Each number is 50 + 10 x the weight over its row's rms, rounded and kept within 0 to 99. Layers, rows and columns count from 0. The size before them is the row's rms in percent of the matrix's.

# layer 5 attention value, 192x192, rms 0.0263, rows 173-191, columns 96-143
103:46 55 62 50 27 51 55 49 37 46 37 35 54 52 54 46 51 60 48 71 46 45 66 56 54 53 51 61 52 51 59 44 56 43 43 62 42 61 50 54 47 42 51 48 55 48 48 57
103:46 46 75 25 58 49 53 51 67 53 62 41 43 52 52 58 63 49 47 25 53 55 54 37 66 73 44 53 53 56 48 48 39 65 39 64 60 46 45 51 60 49 49 53 50 41 62 34
090:38 42 41 47 36 42 62 46 60 49 45 49 34 61 49 59 46 40 34 66 59 45 49 50 57 61 48 49 51 22 43 35 47 52 40 54 49 55 56 46 43 68 63 58 39 48 48 62
096:41 53 47 38 66 58 68 47 36 39 50 65 61 51 47 37 37 80 51 37 47 41 76 38 55 59 50 47 48 54 40 54 40 36 51 50 86 75 48 38 60 42 48 52 49 64 38 51
103:47 36 61 55 64 31 64 52 50 40 63 45 44 42 63 62 53 57 72 59 40 52 61 41 35 52 32 40 43 63 51 42 70 45 62 36 57 49 56 56 49 47 48 43 37 50 42 34
113:39 46 65 46 58 60 40 47 51 47 75 53 42 45 59 55 66 57 55 36 49 41 52 43 48 71 39 48 61 53 53 52 44 48 58 52 58 58 67 55 44 48 38 61 34 43 37 30
093:56 58 44 56 40 59 47 42 36 51 47 49 42 52 41 64 62 46 66 61 58 36 68 36 61 49 55 56 58 50 53 59 38 63 53 47 47 41 56 41 65 36 64 48 44 56 50 47
094:29 55 55 44 63 45 53 52 44 33 43 47 63 52 55 55 38 45 56 38 54 43 48 54 65 36 49 46 32 41 48 53 56 55 41 35 58 60 17 54 67 69 69 60 33 52 47 46
102:44 32 48 50 53 56 57 51 41 40 59 55 35 35 40 45 47 64 61 57 44 46 61 44 55 49 43 46 46 50 47 46 61 41 47 60 59 67 45 42 65 51 51 56 56 47 46 47
097:49 48 40 56 69 46 52 47 48 44 65 47 43 53 47 57 68 63 47 48 50 52 67 70 33 42 54 35 32 57 31 54 40 44 46 54 41 63 64 41 58 48 43 61 32 48 56 35
093:52 50 56 47 53 57 59 50 50 50 50 40 41 58 56 48 40 56 44 42 47 42 48 51 46 50 30 41 65 50 30 50 68 41 62 51 44 54 65 51 71 32 42 34 58 52 65 60
103:56 55 46 37 58 47 51 46 22 56 59 47 59 49 50 65 58 47 67 28 55 49 51 41 59 80 57 43 52 51 58 30 46 48 55 60 56 64 42 52 52 55 40 58 52 40 56 28
100:52 39 58 46 55 57 63 55 55 60 38 48 59 31 47 49 54 58 38 45 38 55 56 56 51 42 58 44 57 60 48 53 52 56 52 61 54 42 66 51 49 34 52 43 61 47 52 60
096:64 39 42 75 51 69 60 53 41 37 79 58 36 58 41 48 56 44 61 51 67 39 58 38 49 45 49 31 72 46 56 57 51 60 34 58 51 48 48 64 52 54 45 40 51 58 49 39
106:40 39 37 43 48 51 50 47 49 39 40 40 51 52 58 52 44 37 36 17 60 53 28 49 52 49 57 39 23 52 52 41 44 36 41 60 33 71 53 36 62 51 50 61 57 52 48 45
091:39 62 47 40 56 52 44 73 69 48 61 55 52 63 30 61 60 52 70 46 28 55 44 36 46 49 36 42 41 46 57 63 74 51 59 41 44 56 57 31 58 48 56 46 63 35 61 48
109:46 51 56 58 67 53 30 48 49 35 59 36 54 41 51 48 50 48 46 53 49 49 48 68 64 64 29 55 62 50 58 40 63 49 55 56 56 61 59 40 72 67 45 45 49 42 55 58
100:34 74 46 51 51 49 47 46 44 34 42 61 79 60 49 35 58 33 60 41 41 44 48 40 62 30 48 52 55 58 39 51 39 39 42 50 44 68 43 46 50 68 58 54 60 34 58 41
103:60 59 67 50 43 64 53 67 44 43 55 56 44 36 55 60 47 42 40 41 30 50 50 57 39 59 50 68 49 44 66 53 51 65 79 54 42 51 47 37 27 42 46 43 44 58 55 40
# layer 5 attention output (transposed), 192x192, rms 0.139, rows 173-191, columns 96-143
092:53 35 67 55 56 53 46 69 47 50 55 50 51 54 42 76 52 60 46 49 42 53 44 37 44 52 34 49 57 21 49 59 41 40 60 42 47 46 49 54 65 55 58 42 42 58 38 52
099:37 57 39 53 76 48 47 67 44 74 48 47 48 54 59 53 48 37 56 59 54 47 56 56 38 37 58 44 49 51 43 66 60 43 43 37 59 51 56 51 45 35 32 47 46 68 61 66
096:25 39 48 48 63 56 47 48 35 77 37 48 70 45 47 37 47 49 58 41 39 45 55 58 34 64 59 44 37 54 57 45 63 33 56 55 55 49 42 42 51 41 37 52 58 57 42 72
099:50 51 44 50 56 44 39 67 49 54 47 40 60 53 53 51 41 38 49 68 57 49 43 60 54 51 41 56 43 55 62 36 43 61 51 69 51 30 41 52 56 64 44 71 25 50 57 56
108:52 37 39 60 39 56 62 48 58 52 45 40 51 53 50 40 51 47 46 62 64 33 52 55 65 45 35 46 49 59 66 48 29 73 63 48 41 60 46 39 50 53 50 70 45 53 44 33
110:51 61 53 32 62 46 52 59 50 47 49 29 49 48 50 32 44 39 49 53 66 47 50 60 55 46 45 45 38 62 64 54 65 45 67 44 64 40 44 58 56 52 45 56 48 59 50 66
096:30 53 43 42 54 35 35 38 49 50 43 43 49 55 64 48 41 40 50 75 34 51 40 61 57 52 59 53 73 29 48 41 48 42 35 65 48 54 54 51 40 51 61 32 69 48 51 64
095:64 41 58 64 48 72 54 44 64 70 39 45 44 55 49 50 32 46 47 60 50 60 58 72 57 34 70 44 42 59 22 53 48 47 56 50 55 39 39 29 39 59 47 47 47 52 47 57
090:75 61 63 58 54 57 48 62 51 53 49 32 48 40 64 43 47 44 56 51 47 43 69 49 66 56 41 53 53 68 63 56 48 60 59 55 65 46 45 54 52 58 41 49 59 67 52 19
093:58 58 48 42 54 51 62 65 31 38 59 49 48 32 46 60 64 45 45 58 45 56 52 38 49 37 44 35 52 42 72 51 47 50 76 66 59 57 62 41 37 55 55 60 65 51 60 40
097:65 49 55 48 41 37 39 34 49 54 61 62 56 61 49 58 37 35 50 50 66 66 45 42 50 45 63 30 44 62 68 54 53 44 34 62 51 41 30 46 41 54 55 49 68 58 48 47
102:62 49 48 59 59 47 53 63 49 49 39 47 47 59 43 43 47 48 47 60 49 48 59 25 50 40 35 58 38 46 54 43 64 47 22 54 34 54 71 40 61 55 67 42 56 60 64 35
099:23 58 56 55 50 56 52 56 40 38 54 32 30 65 45 58 57 61 55 52 59 54 44 56 53 29 55 37 44 38 32 57 46 34 56 43 45 45 41 50 54 46 56 33 36 65 50 42
100:24 65 47 47 43 51 35 47 58 52 29 52 51 54 57 41 31 55 35 62 43 46 60 57 53 44 69 69 64 62 59 23 39 58 51 50 55 40 47 55 54 40 57 58 71 41 46 50
105:63 44 63 45 47 44 68 68 49 51 45 62 47 44 44 53 47 59 60 78 51 59 55 50 57 51 38 40 63 54 41 42 37 41 67 54 47 36 47 59 59 47 35 54 49 42 45 57
093:38 44 51 58 48 54 63 35 60 48 51 44 57 34 45 38 65 56 50 35 71 46 45 44 50 63 60 35 39 60 63 36 43 52 65 66 61 42 45 66 48 50 49 34 42 61 34 40
112:45 64 41 34 47 50 76 50 51 53 46 49 53 56 53 54 42 35 54 51 48 47 65 49 60 33 67 45 27 53 64 56 39 56 46 53 40 61 49 43 38 44 79 62 45 51 64 62
102:45 41 43 47 46 55 33 60 53 67 46 57 60 38 45 70 47 61 56 44 53 43 53 49 52 67 56 62 57 57 42 49 52 53 32 31 46 70 59 50 46 57 52 60 73 45 40 47
103:50 47 45 45 67 55 44 37 51 40 49 56 63 46 42 39 68 39 57 58 60 60 28 47 58 52 43 42 63 39 43 35 49 43 51 46 34 46 60 51 55 57 53 47 59 45 40 55
# layer 5 MLP up, 1152x192, rms 0.0726, rows 0-14, columns 96-143
100:46 40 55 62 51 54 37 39 38 33 41 41 57 52 42 47 51 43 43 67 38 50 36 51 46 51 48 40 33 38 41 71 50 77 45 41 51 53 50 61 40 67 50 49 46 63 31 44
089:63 67 55 64 56 57 47 63 56 48 58 44 47 47 63 60 48 47 54 53 67 39 63 50 46 45 48 52 50 57 60 45 58 44 62 54 39 84 48 63 55 50 32 58 58 60 54 48
101:34 57 65 52 37 56 57 63 57 35 50 40 66 42 54 52 52 48 54 51 58 58 49 38 54 55 47 50 32 34 65 61 48 60 38 61 43 34 51 43 43 64 42 42 51 45 48 59
115:54 56 61 43 34 60 55 52 42 49 60 53 49 54 44 46 37 52 60 58 42 54 34 48 49 55 62 53 63 48 44 40 55 59 37 52 42 55 46 74 32 48 48 49 53 56 41 46
101:48 57 39 43 41 46 51 45 47 52 53 47 60 51 45 50 46 51 60 47 44 53 51 50 49 53 54 46 75 50 21 49 49 45 33 59 47 42 45 34 41 34 56 54 58 40 49 61
099:42 47 47 52 64 44 33 48 56 60 55 50 63 38 63 59 50 62 60 46 35 59 57 51 47 33 54 39 56 44 54 66 73 40 46 69 49 51 63 32 51 63 40 57 46 62 59 47
097:41 43 66 43 39 47 49 43 41 52 49 52 57 54 52 65 46 42 58 63 50 47 51 53 59 59 57 30 49 66 44 50 58 50 55 58 59 63 71 47 54 51 55 80 58 57 54 43
089:63 58 50 42 52 49 33 65 51 48 52 60 44 36 52 61 47 58 48 48 58 59 39 48 49 53 61 37 46 31 58 41 33 61 57 49 49 49 59 33 61 47 45 57 33 52 64 50
098:54 60 33 65 39 58 67 45 40 43 62 53 44 67 41 41 51 34 43 47 72 40 65 54 55 49 58 40 60 58 45 43 66 53 53 46 55 64 26 60 57 28 53 56 42 41 58 61
097:57 44 49 46 50 43 32 56 41 53 46 63 45 55 49 38 57 41 31 59 41 42 44 37 39 49 37 48 49 40 46 51 66 47 58 50 48 50 50 61 63 70 38 63 46 39 37 56
100:43 56 55 55 52 47 53 43 55 57 52 37 62 38 46 36 59 36 42 50 71 62 46 48 62 48 56 41 69 40 57 49 51 48 48 53 52 37 45 24 51 67 62 43 49 73 59 41
102:50 39 61 39 24 32 45 37 57 50 46 46 50 59 43 71 64 39 54 54 51 41 46 38 51 54 59 49 58 53 55 61 40 65 29 55 39 56 45 32 44 75 71 45 44 62 29 38
096:51 69 63 63 50 29 35 53 36 40 37 45 46 42 48 47 45 73 55 60 45 54 50 26 49 59 48 55 57 50 54 38 44 43 37 56 53 50 69 46 49 52 57 60 59 69 53 66
089:49 50 57 66 47 50 48 38 59 58 57 43 52 63 42 38 42 40 63 50 46 43 55 66 39 47 49 66 59 44 45 40 56 38 46 46 41 56 57 56 66 40 51 43 30 62 52 54
097:57 48 43 46 43 46 44 49 54 75 57 46 43 39 66 26 49 55 35 52 55 55 48 54 42 52 48 47 46 27 65 56 46 56 38 46 61 34 54 47 57 36 44 45 58 54 47 78
# layer 5 MLP down (transposed), 1152x192, rms 0.0298, rows 0-14, columns 96-143
095:52 50 45 47 28 54 43 37 35 52 45 45 55 55 56 54 47 55 57 41 63 35 43 64 27 55 57 70 43 48 51 44 49 64 60 53 53 50 49 58 35 44 37 50 57 44 65 63
090:43 56 44 47 40 51 53 61 47 45 48 49 59 53 46 51 48 42 43 45 50 51 34 52 46 44 48 64 52 45 76 36 52 49 57 30 46 41 52 66 47 60 74 51 48 71 35 46
106:51 54 58 59 44 39 51 30 40 39 47 58 51 56 43 45 56 70 57 60 48 41 49 50 62 46 62 59 56 32 56 44 50 41 62 38 54 67 47 61 50 59 48 60 56 50 35 49
097:57 44 51 50 44 49 63 46 55 31 60 45 56 60 64 56 52 47 51 51 52 52 53 45 30 52 49 63 50 43 58 72 59 48 53 40 54 63 56 50 49 55 44 29 25 36 48 63
101:67 44 59 55 46 59 37 53 58 41 62 58 43 40 49 54 50 44 31 49 56 61 50 43 24 39 37 44 22 49 62 61 68 44 72 53 39 36 44 54 56 58 44 44 36 44 55 43
102:61 67 50 43 64 56 48 50 57 63 52 52 49 56 33 49 56 43 65 47 60 34 57 47 34 63 63 53 60 34 41 51 39 57 40 51 54 61 54 57 49 63 54 56 48 54 31 47
096:48 45 42 63 52 70 32 47 56 36 53 55 51 64 53 57 50 63 44 50 39 72 45 60 55 49 57 49 43 62 39 52 30 46 45 37 71 26 35 57 57 54 34 38 57 45 49 27
087:47 63 40 51 50 35 53 48 62 50 48 38 54 51 45 72 57 58 46 45 37 53 46 58 45 56 57 56 46 54 44 56 59 59 53 64 51 36 63 58 43 44 61 55 46 41 46 43
098:50 38 57 50 55 45 41 59 63 46 50 60 38 49 49 59 39 49 58 54 50 55 39 34 54 56 58 58 44 50 34 53 61 47 38 51 46 55 56 25 48 68 46 46 40 57 56 29
104:49 53 28 49 46 40 41 58 35 55 45 38 54 59 57 58 49 48 37 50 41 35 59 38 63 28 54 40 43 41 44 47 45 46 79 65 51 44 45 59 57 46 45 44 66 62 55 47
099:56 36 44 55 56 58 60 46 49 54 51 63 49 47 42 59 47 45 57 67 45 27 58 50 29 38 56 45 71 54 46 64 55 41 45 48 43 52 48 55 54 53 44 29 42 39 52 36
102:45 45 40 62 68 69 37 58 33 53 67 37 53 40 40 31 43 35 55 45 57 54 62 66 44 56 36 46 44 64 43 51 43 47 54 43 44 60 69 60 49 58 26 59 61 37 51 61
100:43 55 57 43 45 56 38 63 41 47 50 63 55 51 50 48 65 31 41 44 59 63 50 37 45 37 50 39 63 59 48 50 32 51 35 53 67 56 53 72 51 44 57 52 40 42 70 36
090:58 57 25 77 51 37 42 35 45 72 56 42 43 61 52 66 53 45 59 72 43 39 51 53 66 60 36 49 40 51 50 55 49 39 54 53 40 49 53 50 60 66 71 45 55 57 55 61
098:42 58 53 60 47 57 70 59 32 35 48 39 61 55 50 47 40 39 57 58 29 52 46 37 51 72 38 57 64 44 52 44 61 42 51 43 53 73 44 60 45 70 41 35 48 32 52 42